From a checkpoint of a small transformer trained on Wikipedia: a variant of SOAP for these matrices.
Each number is 500 + 25 x the weight over its row's rms, rounded and kept within 0 to 999. Layers, rows and columns count from 0. Numbers have three digits each. The size before them is the row's rms in percent of the matrix's.

# o: layer 6 attention output (transposed), 320x320, rms 0.109, rows 166-215, columns 240-319
# v: layer 6 attention value, 320x320, rms 0.117, rows 167-215, columns 240-319
# q: layer 6 attention query, 320x320, rms 0.099, rows 192-223, columns 240-319
# k: layer 6 attention key, 320x320, rms 0.101, rows 192-223, columns 240-319
o166 102:511505498500498461488533534534513481491482561478536466451531480482542504501472496502529478525524519506446452516535467503498528501494483496455480504515507533469525502526533534503529483479494492492568514519542481533475515520491503495491526508
v167 087:469496497527544479478545489505475502496461519514515460486542459509519549518559521520504506512527525535527489511495495523502491454467505487527536527488524488519509523460540520491513484468472515485483476491476558539487451517486466498487528518
o167 102:546485512489489468495485528499547523532491511492485516506447499490484472508458471491530510482503515480528502469478450522514487505511486540529487496487480490458496516544492487491505467509486438551503505502515471476496520500495520533512479504
v168 081:533480499507525512520538526484508506522484485503498513548445472505567535483473515539529510465494471540512483483466496522457532499486502541480513474496476489513513530481535500496511493524477529503499502504506476505516506515473455480491484507
o168 101:509498509454488478488506488537529477494501500477523523481512546473491499510456463469525499535445551485498539499520526468515482465518487484480523497517497499514533454508492489476481487509550508447553535491524487485463472517533542494504480527
v169 084:478563517468485476467508464438477534474498485511514497510502540502508539496499505458532502446492487521504485525490534520492488490512530542508590504514493506493543478516529457485457478501521530492504536522550479500433469512484538529515494500
o169 104:534475532539478531511485534510508504511484500486444514444505497498470515521484485526464509513493469512489507494518479485473541491503480488528482462474499482500445525497518540544503500475543490519478491491516481505504505491538453471472504547
v170 082:503501505492533504542514528503478498501521476516490519512493472530510474504498538447475501491498517552463483486478495524503537495523533503492536494487474521505533508542492501495504500491515505494505459498525500503477513559549542554555508510
o170 103:481478470456465522512466474525526516497475513490520503479500514452487501505511475518470501510503500509479534503522471505477458504473499469518475487457482491530478480466472460475505508478493459494491571455493457501544465416422480506473505478
v171 076:455438497506495507484525516479495513525460524474520498514520506491457512536484483543484489549529467513525515505530514476472459448484499471529515490502478509532488519513489484539477500469480513499496514478494512516524503475526462502472492526
o171 099:520585487496478502490475514512503464526495486507488501502493487491548485495492522465489504488482507467516497489493482528525521509478464521505496501521542523506474484479547520482517526499499498507491462527497486530519465475466518488535508494
v172 077:497462495516478507542503500508524498519457519523481497516535565472495515506489489471499531510499522503505502508500558525504518513535482522498511496499500492466504476484491457480491517529427469497497498441494489480480492527494521461515464472
o172 097:493516500502564463459524436493475462524478469496543505525480489530460504472541508506470470490503473536458546503507499495492518529481472528489473486502470514549553489519473480485523502478531531563480506545491519498512533468527520534484478506
v173 086:513484480474526538488565524540463501531513506486514524478514503523478526516493474488514512497471531512532456494491537493553478472475476488511540513451494502520517487478470449453490503538493513500509559500478479541542512516507478468452485453
o173 099:512514543521481514497488482488534510530437476489467482543486496484487516527534527515503447513511472468470524507526504511466500476520493528473469514525507494520522547441518524526568481483445501516520478481514484449481502520479527513491492450
v174 080:557520527507480528526516523515496472525503509499520532534499492529500522510538523499527481497490525447478501474532472534506498478504508493486509514508525536490474561555498488462465501473487466471500505504460490488455480521544498494425441525
o174 098:483454520494496485519545478524501506450472444488479494499471488420514491486455492502450512444506493547503459548475530491493481533487513494469517508522482489476527485481522514509498494503551521514517490511542487554468530478512475493506527476
v175 086:538473456506483523529523497512496476508500442465465529537484511494460466543492480482503521481492530491514490501499467499509508509470506463486520494474495486543533478541490513529556470489496516551560485558487470507529503511514484476467480503
o175 110:485538535500515463480490488486500537514511550541514492477493502525504508471465529510471472499459498468504510457505510459521522463554499501465507542518508519493525523499491457507454531536465491486435512476518521484503448495510524476555503466
v176 083:492530517488515517510459481476496547511494552500508544469490515520442479527490485551523480564502525465516546497516480478514468477514483454539485501561487494482467490498458456473516575499511476465503500505482461493488531488458491527502486428
o176 105:495485455523499503492512517494516464465513556501500493534506492501524506486526516450488503465499467528494474501479484550468529537509541468476496498494488491528467505515520536486482454519485551542507491493527522528465512489514497502482487567
v177 092:507487499504494506507506488511459471486538521492474509460472482497452481494442501513497531543497457527469521490564472505499501505511474497547487494483498499517525530496457501484522480491515457508502488451519473561479529519520481536504527487
o177 109:476481498488505475496481544480525541536474505506499532498523513488543523497525467487458485489513515466503508505445497507500534515503511516489543478503537485463522486497510519507477504517494529550513522559495471461510484508492457475482466484
v178 086:504521491498475478475520489492485479504544504455476477483465504479492501532477523496477477480468487513486496506454504477495462521498500526493529508509477472500474450536509479474528501481519503492489497508497515461541486509508483474531491523
o178 105:507464500526530541501457506475478522519518528508516562485506510505509466474547451547520514522497530528517535460512488469509541527490485459503507520514523493536538557488495507530460452510502506509495486475511505539452524463503503491464490474
v179 081:521516484507527469539478523541481499537464517513470450458482518524513465459465480465508530498522522444498501521514516549467473493538471495538546445485480500507506514490509479519494473546524552511501527475532524473467516509491506466500535469
o179 098:478468519486504486419502487448509521515513428498480566539500509529471509547527508494474470502491496554486460506521458487507471509487529533497473540499536462527512522504513482529518477498470438503493476507484478505532496533537464475501478514
v180 086:514484451523500485473499528472480475448538492491521533460486496485502496470471495474497519507489491470529491508518510476507490451485530483517484489512513508550517475542542468504521468511518532479481427494501475485534496486470516479528525535
o180 101:502474566476502495499475483505537496519467512466460518510496512530460503552487513500498469503464529523490504509472479524475494491519459492490511552529485525479504470493482551509488484496448478528523471504534544521508503493503501494462485463
v181 082:501508483511553521483530491468471433487494460497517531489504539521517473541489468525508519473526472522515542494512452528509535479510505466533501504447467518509485435524483542450544475463512522466485477508498471554509499481531517480530472550
o181 103:515496499487484475492497478496494528497504540518502479511495530484456461492503498485534538528490551487448446516498513473511504514495497535474516452509518470493503545476542473562493486462499529522497485449515519466438471464471464510518570506
v182 082:525512486554514540488475485480459532493499511543499456487465533512494502492501450543517474544525457486457456495490505502504508488479513567486535536484492486506461526500482526462499520505533486503551476508540507537488513478477496480496494474
o182 101:501441510440494534546504534489482489526480473472507476486514459487502496487508525511493484435452565478539539498493513524510495519511518453508530484516513489494496520500483485552520486518478499491477505510502438497473516489531524481488530530
v183 081:506462484484510499502518548508491507443498488545510465511493493502526567554507455490485487490499518518476509546456521470507549490523466583493488483512504529503518495483466499485488460489492501490523492490511452530530545505522515466487507493
o183 100:451564513512522530496461489495499491517507497496494524484538529507489420464503528481559484517486508498518469475507498517517515489494462493546501492518492511486493478500497512497527565491511510517473504499524515521510486513518493525505445503
v184 082:466481518513523493498497501495475513453509499510497495472481485502516479528518484512535536524496526526485510445505486458515471496448499501479508491474472521503531525508512477478537526476504485553493496477512523472478501473516525469515557489
o184 101:532518504486506522525501493478490519510484539483516484514547562472480514501523508512481513460495480488533503494481454509478505526543531464513508511519526454491498497491515502475471476507481510465469495488548499480539479515508467511532440518
v185 087:490519515490512490548520514524461516528473505501491505510523494493510475491466492496520474480518510473460482509491528520492491542454503508493512482483490495472526534519465514534476538487504475452512519440499488494498518498528503480507525465
o185 102:517520478528473508450489483485492521500486487511500488532491490491517519471518513540489506515509484541562481475515514464515477499532485473471488485481517473540484474471494472473554484483523538524504500522536503472547484438510510509439507527
v186 087:493491457477473500507536544503478510525484483492520479456454491540551547470478521537537506509515502456500463494491501495522484523506486485496482526495526488476496512510482470503490473510518474478511542453462484528491506534459466522467483480
o186 101:510494512452526489513508473497529476533516463512478503518518456454483510533524512443529502449485470497489557516501497524505517462489499540511446477516467522499472509473519537529515514462488475525500516526519474504477504490522520499468504520
v187 083:516498520473469520508491468462492497492530489484490476501482499494493513507487509508502473521503507479494494531524511530503456514518518445510504504541488481473516500496421504440451490467468519503518507504466496484504502491511491522487432523
o187 099:476523510508511532511515522493487486481507516503517491531522501516495480521504492502497493500520481521518484487496460443462505519507519540462497461449478487546513503446539528515509494550521466440490494550514496489479505502450535488528534443
v188 090:525504447476472506518493526515479551502496473486515508485498504529495491474476528513470499475452527488506508522481502510443499482505479518510496491506472536477551544486436532464490496499486529458528497505466473471455460536534489481453472503
o188 107:459494519486559458499502500516476492487502476495482527522458512478509488475529480460533515535516448498480465522489482491517491507515526465500500501511520481539504483517549453529509526466529464496516479479505478495523500491482494520469578527
v189 083:495503507547533519470498471493481511524514513501530480502478535481483476493472497508508470499476446436514507503491512484496508464516529439507517571514526516537485521517487473538496504468509473476524490472470502492477464489489518511544465503
o189 107:535485538492474522537523486464502520536543479508470480475505468514506489546554478545466477505505546516474488486460506477519504508480494475495494521487435503487488510501476524519509505521489540523467453521488477490512539494515449499471515527
v190 079:494497500542477521480514479492525522484525483522484445531519503457520471457481538507481534450488535492529465488489503493512507470550534461484517511501467465468483514497532533503530523489528504518483488471506527478481509506454486483475454495
o190 102:538497495501543506488480494489509514508519509498511496488459492500463454526515497500506478536471482475509488499528510473519465478460496540529459506513490513527524508528432496467502490562489494507491490528480488528500469501534523526498552479
v191 084:523490466483512530470533466482479530491488512456491490501482523500478477505517501549464517496499482481507499465509495536536462499456494487510526444502499520470557465472503436460500487476498477490499504506514507468522507528467491528472430532
o191 102:515513520519502476569464487493481507507553494470506494520504464485551485519506504482499528463508497504498510499501473472496500521559555519481469536505522481525470543528486517528511520479491553531536494469496443516518503488547529472499529524
q192 076:560512479507549500479491527512506494523491501489501517443514474480484535525469487464534498514518458491514508498533451473501546496506518480470547480523479479515528493498540492508507480441479548495537468513554492494479470520541483495511531519
k192 069:516485540526495465476521453504496529502514528486482520513490537494481494520473506544530498495453493472468514503515512529529507486485482496508469508514442506524486501498484541477518479496509534486473480496459511480514480476485481469477514468
q193 068:469458526497529503492540504490466437498522491530525513539537520448497486505508555508494482484534485510477445524480506467518498530477512493511525506499515505498487469498476513488537498506509481485500514514487569524491454513495529497498531453
k193 065:520520459474528466456478475554530522489514539459485489478511487528486499532473485478500499486471496516494525513520508513535489481513472491478521490503489472482486521467485497495460512523505483510512479501536498509503523483493495517507450508
q194 075:469537555487502527519524525495472534478499489519486460547542558494519476468500501521460496462496528493511478491515529471522445465490473486501467491482537506476473539469497482487491509517485495506488466493501476484541490488509501511516528425
k194 072:479507512487483521502534425446479495495496512532504470475528425501501475477532506467489513536516504505474505514481498517489550532468501465494518467489510504508531496489435467475508523490461505495498502487523530483495512468484508448482491487
q195 077:504512474496513546497508501504503513508489482557485478496481536529480460518504520469488493486536463490478474495493506460477511501530506519498463462473480453543516507467537479516453519517464497521451477499530499501518519508510482481501519492
k195 068:455451536500507531499464469472513515495511508517470568506514499502464502529521478513509527432506484489532477488499467537512489479481555510500497498569465492487516485494475516429526482505493523511494488474480499479522519479523480527493495487
q196 080:464530529510446517490484495502486457475535508495495490505476483533488456523487457464465487512540481483472463516506512493506451567500435530495504459503532490426470507501552474487506479517511478492525451524501503514530487501472531505532511470
k196 071:473475481469468528517501499489505476530480463512500486516530461503492488470476488521537535500552531455524490465539486488498510548497513478522549535495522546506477491506484524525494501476521493507520502492514529485517493464501519445489480511
q197 081:519524511477524512548490459478517527507478532534516513483481519507504490475508507495505471523529479515485524512526493522484492545566521551513507517518512487556464550503550485513490548515470512484501521497546443527543491467487491475512495543
k197 083:496476506563498517531456509488512510539505496503494544527513540512505535563497510524546486489501493469472478497524490548501440504497547467494521514470491502512527457510499482448503441543463519461483501479463504476505514461507495476499504489
q198 092:516496486479520467490510505506545499488494477477490501520481488523541485511516493519483493516482499465482482494468536518512503468487488513495514557506496502497520526524498453516510507527463491521548498532530480506460461494459521457502492509
k198 080:468519506488518499493520508532497501520497509511512450540469514491476536486435493495516505527474511534476570521471511497491500526474497507488491514472472514476516539536468491532528504504502508515550504477492483496507473500518476532547531474
q199 092:470509496491494496508507515514529497495487554521492499480491479501511473525506478456502496510528525495495527517527479456475481488502493521456492497482495480482441487516492507481516513537522498522482516534513489439490489483515496487530532496
k199 091:509483463522503499544485496440516459516475509481501533532548494504519503482470501541513502473478507438512442488514498491473524483480500465496538491503429511507510503455530512536479518484487456461518530501535481480488514465519522467508492515
q200 097:503527526464489514509500474500494492563490493538484514490508483498503470515480499511469449481547503517511531558463515487497447500515476514515487474499467482558480463470521484508484510517478488493449498483537482476516531468547492493487497461
k200 092:484461505521526519554483486457477528531439463481502495518501535506492559521468462522572454440500470503477482477537509502467519474518535522484502458499484504499503524514477508501506480524453492492501502487498479457482488456489490514478503483
q201 091:493488499496497492524501478462514543487480470546493488504503527492479489522513498499516472504529484471487499548492515504467482478473504523522509487495503471526509532508515507499520514525462519494476499474463480524511545473518473490490505500
k201 090:476476468531512494495501473513462520496468495476521524475438474477534514517525504494493534494460480535487513528507475507463504530531511549471499513508506512501538492507527520531478484533498526513516548510476520532531497507538494483537500505
q202 101:514504497471543472502531519539490453510526481500474497515503538506498506509469492452500497513494516529503524530481543450509560478481507516498456491529492504505473433511518488506506534494494509472492467508527512546481487459514512493449513505
k202 087:506492524494524456527496512505527464475498505502463506479440544516486512500484503526500490481500530504488544538505523509536542515517491518503432526474489505495497547472525485550508508499491511548499531519477532530522512465538507517492492483
q203 098:502520479520483521495493481490511473504505483502487513507518502521491499516503518462556513493442488515494485470548463512509490486509526477510544470524488496504535489471483496500532508484490503512494502497466491491480493522473476482536513532
k203 098:531509459467503480473538503501520462486500494475503516502454494525495476443494494481500509475488527507507495493510478501490558511529464513483464491510525487501551494495497502528464492507530498540491536498498500537534514519503469480460521486
q204 097:516526523473482512493486478487505535486535509529500486527450500487528497468521480474469531492520526514497518525496520509457479528529492480508489488510510492469484518511492495527511502462498498495545527500483462572525523536499533502530521501
k204 111:519505502505467485503523451448531469541456483497509512496500523484528496517512506521496497466524516448487474499488487475492505488482500488520518521499519518517510480465493513507446427462511503484507480534510497491529524500508479473513533453
q205 108:490502505489506486523495516496490497562480541535487536513537512535490561496470488446488475490526530512502488495492543485528545511508500489495482508514471513514500469496527490487512490509474482504468521483492522455523517438507536511447499519
k205 091:484503491475547447509541462467518512516506504560521483506549500488478476555420493503526495491507478478507516493528438482456525515496480480502502447450554492483498493463464558522516551480485477475506489544512524482502497478452546500474508503
q206 092:514506502511483485465496534485544492506536529488474494484521469509508565484526535488503514471462519536489509503511525523540477476475526483467488519459508504511515481519478528504520518506482467497517472474510468477507495516559494492524536502
k206 093:485510507529496497535484428495494507486523488527534497514491496529493490539472494485537496505490493495445556492540524519492555520527500495489498507478500471466505541521469485482534534473496510524544521495485513506482465507472476478536497461
q207 095:494499504528525504526513551506480535485508499527496482459511479475484537499501491464506504462528537484458502501502522519507537519506503456453494502447483561497520497513497493500496461477548515523477455493488480521490508501505546532491479522
k207 102:514510534505490512472497463477521479510485504486496507512507475511507491454513518534459521472548544531476537477504529515506465527554569527524492505504521451494444427515498493485522528507492493469516464534519510505511471526499525531527495482
q208 092:460518464497483512494492526486510485492532479512513497459511516531499554515484516500512522490491467471525474476544507446496490504494511485506499484513510483557502472504492471490493501499506498489530497474491501475507496530500540484489499477
k208 106:539478519510521496478510526470516487472474509516491502519525483506503502526526523494434468506484475547462486481518517543495444525489444489483490495531527517502538530451480532479486511519514511502471520484477524538530501507496525499512480493
q209 093:472470518504480542518517497502527482513504475533507492473479501520440513531513478515479473468539483529494535497499492509518514500513487495485485487483526505510504443485533515454444429498490497492552520525497478525480464467507516509471526458
k209 102:497512480466505562450511525535518517528501474510510522489483527494514528513507533499458482532524455499492486478504490523481497482499510538526505475529512495510492492490516512492484499514451532489473485496475505525554503487509542525495539525
q210 093:488527483530473468503493517469510511475520497508504486507505489478493485483533504518498493521523469516460470496531502493519480551521486511506519522531482510524537477466457494506518524446517529492505531464552528478527526505488521513470512472
k210 095:529488470541540509510492494502482530521469489504500521474511496545502489548513517510510495525522516494513495493518507516485475470486506505487522518536506512492498502516443468484512550516524537533496515501526473508501519489478498529520492507
q211 101:491534474501498475542530503501474511540484485511503505476536500510504542476515517523497521500512476445501485517525532477484501505502504501529515465495519466512513488502481475488457504452464467521478452467518511527479520495530553531491512511
k211 100:502513489493491471452492429474518474475508515460509479539494500489478492526485477468510540500513509507496468488453517491523517455506476497509502485492494511503487513467487516488480510559452506507461511506470472487546491489467499497522507504
q212 086:528535502458511453462498486483501496495508537447519492519562506526497472529522498536523464479485518527466454488483496520490475476466526535542496500522484498495526517466468498517458517508471484521486498493536495513471520503505462468490463494
k212 101:499521538484537489520468494498527535553504482508516490489528510490507543511479494494505502504505476510509530492518487498537494486533497513520480512493513540538452509534480520533480514478476497469514495523494515431504500493550503523530511491
q213 112:548488490489465477502496494484491507490456482443484495514504483494500483477498487499515522551523498510517493500495506498421521520500525516513495523479503500507492522482487477514539524477511518515506534484527508511527492492494507498532468535
k213 109:525488539485497519517479539495480531490466502505480475509491474503426542482499451498561498490468472477465511483557487498510531428517508524505481508526492555524503514506513516527511510460526527476503476535515507515524526518529527501482488516
q214 095:483493481487487502514528535480492534494491540488508495499522483500531475501473491482554532533493522469543513507504487480514539496502506515501499482498536491494516547520470497532481477512558521474489457513475436483462521499544507473500518533
k214 106:494482511500508456469504511489524470507474432491494512481507503449472463465508545525477491508451510524535530488505476532473453487496527503511532507488508524495476503487509471509492498474511502450532513551547478545518514475477495517531512499
q215 096:544498509503449526500512487551505483495525523554547462485526533521530476522431482527495507495493545488469473529511474519515477520478502524466528498520498501480514492483490533473468495516461540468518499483476499469490518509488529514481463502
k215 100:482479514508474475527485514478507462494537491499474457500484497524511486481516520495508520466477458503498447513500484477513488477493492474532484535507536510525490468532532491502514482518491496531510539542528512497468531479519510495508539489
q216 102:495502502506518459469505439503497532442534521560482497528507486502506501508496477504490522459548489513480502490500552489495485530493498518523508498520516506524480485478504514500488516563483504522503488498504486475475492513519502498478542489
k216 107:501501449482514488504501528479537492531559502463484492507513490511502481463475502471530481497507514510532530548554495508481512493501538505499476529483518503506500518517494509508448485489542504525503487519526519484518508463542466452498488484
q217 104:563510477503490568525517476490480519506501552522472487537499449480477558514477524495474533466489536453467456477494522533467537494496506494502478500515465528525504499467504494532515495506524486508509511509542467494489517466512459479483530475
k217 106:480487502537497462495556511462455489497499523479527517512515504495491481454485519487466525544518478505477513471525474470510539520489472480552437463475487504468480538518498503511469457542471496507436524501474512495481502493527503525504483551
q218 094:488479485513490428479546521542492452508504499506481507525489524463531479491536495506527523504490542491493487471514507498517516508492505529508527554511466515484485489478502470530538450503479453512472476484483504511499514498472510544512476504
k218 099:490498504497470536501538495505517520531480465475529531464497514537541477522501551480484502471500493517466449506477502487490501506459465527490518489498534498488497478561521484510472493504497482498520512518497483495482484530515517444549454524
q219 106:511520496508498531479491485466538501493512531499521512485475464526485527513504449505529506455477475484481509522520494488479484520498509497516475551557510520510462505485484550493500486500506518514506572477502515510499531456481473497485504507
k219 111:491522490463540503508544499518512549550509494492515442452488499461532520488513478453489500532473503505488486514493537471496572509477492474493486445512502470493523510477499483528505460487514530541492526508497502533480532508503486488488504495
q220 098:525524534485446504510490496484476495532501474452485426511500501476491463474497505537499524453517517555453528537495500531525456511445530492548498495461480514471476545538511511489524522487474503473523495519515480516467484507504488504522513524
k220 110:523508489491494457496525515489488499533495456510504502499481477468496479483541495504459522502511539488564551482505493496484504528497494524504478506537479482506511528497492476497493478486514464499501509440514528525506474492488508505483543452
q221 100:523545491516491486484501558490483503494489533528460488486531489483497501419505498481488526519463519528499552502491476522520548508514502506487519504486499526542532515450501501532499522525509495511495509491446472478546489488475501510521499544
k221 106:501472484473552524502503471529521508539446477515542456464450506528460474490463513487497490438491523489510487502489496506557504519479521499466481496451443517491491506484500531501495520514472509505488533488508480491492511475455486534467539461
q222 109:478518494483511478495518501468527527514493477512467516468526508535503529499485495486461471505448485537502481474504502497494451483516486499486496474502505472512554483485546518472470525476504478451508470497492515501524467490522480494540491487
k222 106:501485480504479535513505519499538513497523480522525489493483498510468449448538490498463522511505446494491479486465492516490521514489463457452473555467480519466479519512459531520512504513481509517519525479479498476489507487466544514504523484
q223 099:513450511506512479427513499493501452458532457504507484519527540484490514534507523508482475485491436540480504519500471476486488465503545515527493499520482499494492498524493511531495515523484475480464518540516548523496507482455481501489523463
k223 105:501522493490480522518496542481539507477511504458531485499448513518499534443490534493483473500513531479458496527469524523492480490551488489469466534504509539507525490553479542432521469465461515547453499510485503505480492530469445481489551488
v192 098:477505548499500507479496479544470465546492507504527542512506485490483511521548505513513502522481488506481512449498514532492516545475529503559479506506488501492486519472481495488524472525495496528505491501519480496497486451472496512511481503
o192 096:525533510478468507464499500489524471518504491490505469482529537484506525509544496492520513491524502517494482525522510495454514502528497496551515552483500489531493508530536539500535530469523510499490514493503524525555485468475457467478511522
v193 095:525479501511488521513500518526505467542481528455521504506517507501509513471515465482509502493484479483488466512460461521469531553445505472453481500485513566483472499505521467507478491487537506491469556541498478477510538469502513468516457505
o193 097:512509503498475495551455526521464497556528486490523468521507512510474508513491522511557520481502483477542505498491485487508538491486524485515534504443451535478514515503509502484500457508502488519516510525478458515508534523519536516476456536
v194 100:468473496511516499511498508466479520496477524530552470465443495491546472505513528507486532517509506525516490486471518457529487505518500482445529470523506456503456473496494510497534537492511499469455485518464487466480488544540533510515539519
o194 096:500543499457474514518533519516507481551529521524507512513520546490501485472543501479466511520489534545511497446495508477538508522487473436488506526508572521469526501465488523503514530479538492468489470493492482485490490520540518467517536474
v195 101:527511508498509501472503510508548480497467510472484481474482508501514467460455517503510521525504479502504496476520471487458490535491510455503499510514497495501515557499514504502513524483495504482502514531538549528509471520504505550493496555
o195 094:476501540494557441524512504517486479515500445503482483503522514519475511477498500532525486500541493549505572486495498524510505491544528498542492477519541533469492509559508451512517511480516489537500519524508495481487547539517514532536488557
v196 091:521435550503525480490496500516529519454541515520456490504500480502509491471525453492464488514468470480533501541454518493513491523497499506456484501485460488478521523499509533479538509549512475548469549494475507458488458490518467472469510520
o196 090:468510500507501486488516505527485539493483461495492493450490512504517538497507530492526508509498465437496517538491487515507534504517505503460505498475528526470519548522501489510513493487516531546493522497505488481501501493478477558490467474
v197 092:501505491514465521528513480501464500500538499515531490517515515538511482536490485507518531496486491512473532480446472472487497506480478546483476496491482484526497507500542517507502511462493481534569485546476523495517486520500483508512488497
o197 090:523498460514483518553454512511535544457513500492540502492522508474513492477539510520478441549512509491481515497498492446493500492511514498515465513530506481546479501528521527508503482478502491469521491508473533538493448503533485515445471481
v198 103:490483504448512500460507490479498483458448484466481522496503491503484505452510475477470443459528511502474503531522492512487485484503545502484526502553460525496522500469504505473491473519471500517488455479468480482463501470463509512503506528
o198 098:484515514455534460517503479469468491487484483484467538497509479497520506479486477481535497474506493481483544498510466496498501503504488489500504497546476523531534525524478482502449518490517523494510481522503495522500501527523498434530489498
v199 098:493491517502515520494529480494491494527489502480503487471488481522522502495543532539502572491485447533516486511459484477471479503505500490501518527456462475487499458496528470454513489501533535503482512545488529559513507509507482500521502527
o199 096:511511457525508468489519524525452513498541517468480531518500468476473521527516498542479502512479527545551522512497505473517501527504437522485486458433469486493508523551454501486515512564534469508470511474494502525488494495514513520484495515
v200 096:514489494481478498510491488499500478533505499495508531494511510499478483472494487500451517508552549512473480527494522537474544531509474480540498499512501466523523502534510516483479485489496464501520483483478548465524506514507533475517502468
o200 102:498476514503475490493469484471495475522580555493514477492464484517478532501532432485466529486493523474453502524483477498534520532500491505513501511522530517496539511484497499506537483474532497463466507493520520520467503542517505550509529510
v201 102:503487510453479519490512527502488500466479462513469470505514459467524486492474513520493448506514566481490490499508501507502556466491489493511493525509519489493515455461516554544485508483494501483475503516512484500538479469472503505482509488
o201 097:524469514459468531491496488529511524487479490533493499525491462498473522461472503489529484498551508499497497503508514519493492504482493484492483480521533524466505516500454510522509467485551492509494510495466474535501546464495497519476565476
v202 102:530490488474483538552487517512537472483514502472541495443500491537531502455556490484506533520526431508519557485507473507510476467509506502515529481499500490507493466511531486508502472518529517488461535526520457534465550520533455525482509520
o202 094:465491494490488493479471474497496500495484486470496476533528498471516492473492475479499518525553486509548537457478526494480488492501480469514496496449528516488477504490509514514482525506537518498493516522545539524471498493478469521526492494
v203 095:508512497520504512494485512491516464480528530521519533540522472484503544503500533488484465495484456511555537532507535529531485521525523501482515499515495542488496483515513471517522521513569513443492461477524514508524508507512498486492495514
o203 095:537507501470466512489495510483538514481474518522524519491485508520516497511539504541499489533474539475505503456508501519472551497527516479484458507471525510508479504471477521521414527508528512544512503481507502481499454486519507503486466471
v204 098:459488532509540490487478471521474495538497518464471497484523510522509519520475502492528502525452521484508507463514536489459478506494504552502516495497493522481507505497427522487516493485447510506528495460525483498526524507475493536477502484
o204 096:501510509502500455536498517513485528540509489490487486535512486490487525472497517493498515433488524487490539481502541531527502489509491514538487506546534512480485518458487500504484494490470508500529474469453500535490504495524512468501476493
v205 089:485498488492504474464514541486472502491513492513464473504493532514494516499471513488532516537503464522468505492541486508491508492487501478461550499467489496497499503512525490509494531463485540529543522544523500493504473442490481512465495551
o205 094:501488430494447492494497539488488517490482521483496504515470502486474512490499451512521487499525493485466514516509523555509515516511506535515481482473526509511486465493510435523494517502479485534543498501486509487509453464480487503486494450
v206 103:501524509460501468519528476487503493469458533465526511508483449463546500466547466488483497505528480479494505532516465499488470501546462477525559543512535465503511467496520488493495485507489449491502527521491552498491502538515521515542491525
o206 098:482525497524479504474463550543541529510532535529525515534464491474508494459516476495490493453552515525502505508523491521518446467542476499534508501485513470495510477513495469480536501448551522465472536516518516502508502518477481497521474498
v207 094:527500516491521460489485492502500534510507537532550481509494489540502520491508483484494533475486512489493494511511478478480483537478492447581508495500542503513478492471486491490533498513477486505495471544476522482481512507505484491440560477
o207 094:506516529505440465465485457523473502504522562464496524514514546504488482534479469541520503486519517502538550490505503524553480518492440485510438506518456520519499521489489484511524498531488498516544455494480500463524522500500445519498520482
v208 110:473514552502518497490495488510517482522492518468473504509508489525476475481494522465415488497462496515558504497488468491531471483512502492506513475519533512499535508494483529451496498470520486499518500478544474510511538533483515494537509503
o208 099:465497533465520497549493482538477490553480495529476534483518491532556464503464528509453484529454502483491515487475489501498542469496486511513501498499516513497507490558475523470448503460487498486522492497506505527497480496515535486494514460
v209 095:535501556500519502479535491535505529505526514516494516483492533480455508487504511504482522491494491426508506517474525498518517529470477527502492521517499446497518494509525489468501462466501496483498484518486478481511545543548461478486502487
o209 093:445483481494515488474533507528537500502534501506467462469521527511490471524515474464491468518439512494514448460491500521516509531576480495508482496483537481466497486476498500508515482530517502498503494496475465478521524480520477494498480486
v210 090:510479521487498460506529490481499471523480522494498493495495510507494498464469500530502532509511511524534477465465502527493486511529504514480469458480546491507508487503503530460477498452472448459481477507492478498521503469472494535506503480
o210 095:455514530470538441484519494495529488484511479498491515456508510500521517507488458477538513488478476494545498462488474489520544455504487492483480488436504497518545454514535547477479473489547476494497514478493476519532493526438486542504520494
v211 097:512484536516503528509526498545522508502547536498471477489502499450500467465466532514474500450525512510546510532489482517489485503466537501505509516490477505504479482464497464490534531471513514461510527471523492510495510490527468501513525507
o211 097:515511499493514491547535540478514477515495448516474484514476504522460487492499466493509471534507500456491536504525531503515495506489502445469539444486494501522578522480509471506512488518475507507505511485516505510522479460496545515448528501
v212 094:496524484468531531513472457497480463451510447474521496526534505518510484521492443516527480516523516506475527489487510485479495502504532523474460507506459461542496503476487537503496491480546507539476508488475541544533515487463478525510477498
o212 095:540498481451515469499486520514497505493505486463522450506467497533495450502489523536517478487468502532464493486482526516449484534466470440524504488500499470470542486499488521540504507529521568467528512514544502509521490485500508500507495529
v213 105:521502517527510500483524453505537502520524533486485535474502482491464498544498452506514478489484504492485475460526477509468532486544527501500532516518500534473505543533538516500479489539464495456489479434494505488543450458475530457483483466
o213 096:518508527526516492499517457515487538532527503515444508503529451545454521519504513466495467516504501502507494529515526491544510478505482479510450515521479512501461509499515470510471457485513539464483535443544508499494490474495472496500487508
v214 104:511443517503511474534514504487500494481443482434493537486504450488483488490508505496491467489516523479546500535478507512526486518487485468445527478451498516524483496476506526516493463465536479478494546509525458484481506418496480529501499506
o214 098:499448478547520520548473483477483465499477501531519536499522526477485539502536471517499477452552495454500498499489479534475497539470507491519516490468519548505521513465484507497511500499517507503477508522484534510511516454467465534484472506
v215 101:487512524534510494469495464498520508526503531537446504510462470505505531498504466514499491523500462495525509488493521486505496457502517530534507513517492478458497522546500550519472493513523474437471500451476499483508466462489504485478484444
o215 092:463485491469488503448495495476489526525519520531508481506485540513459509553487497512488473514508445455501485503488514482498523508509534527502484541514506493556535490447548531519468449533466455472517503516499508505512508488437517490555495489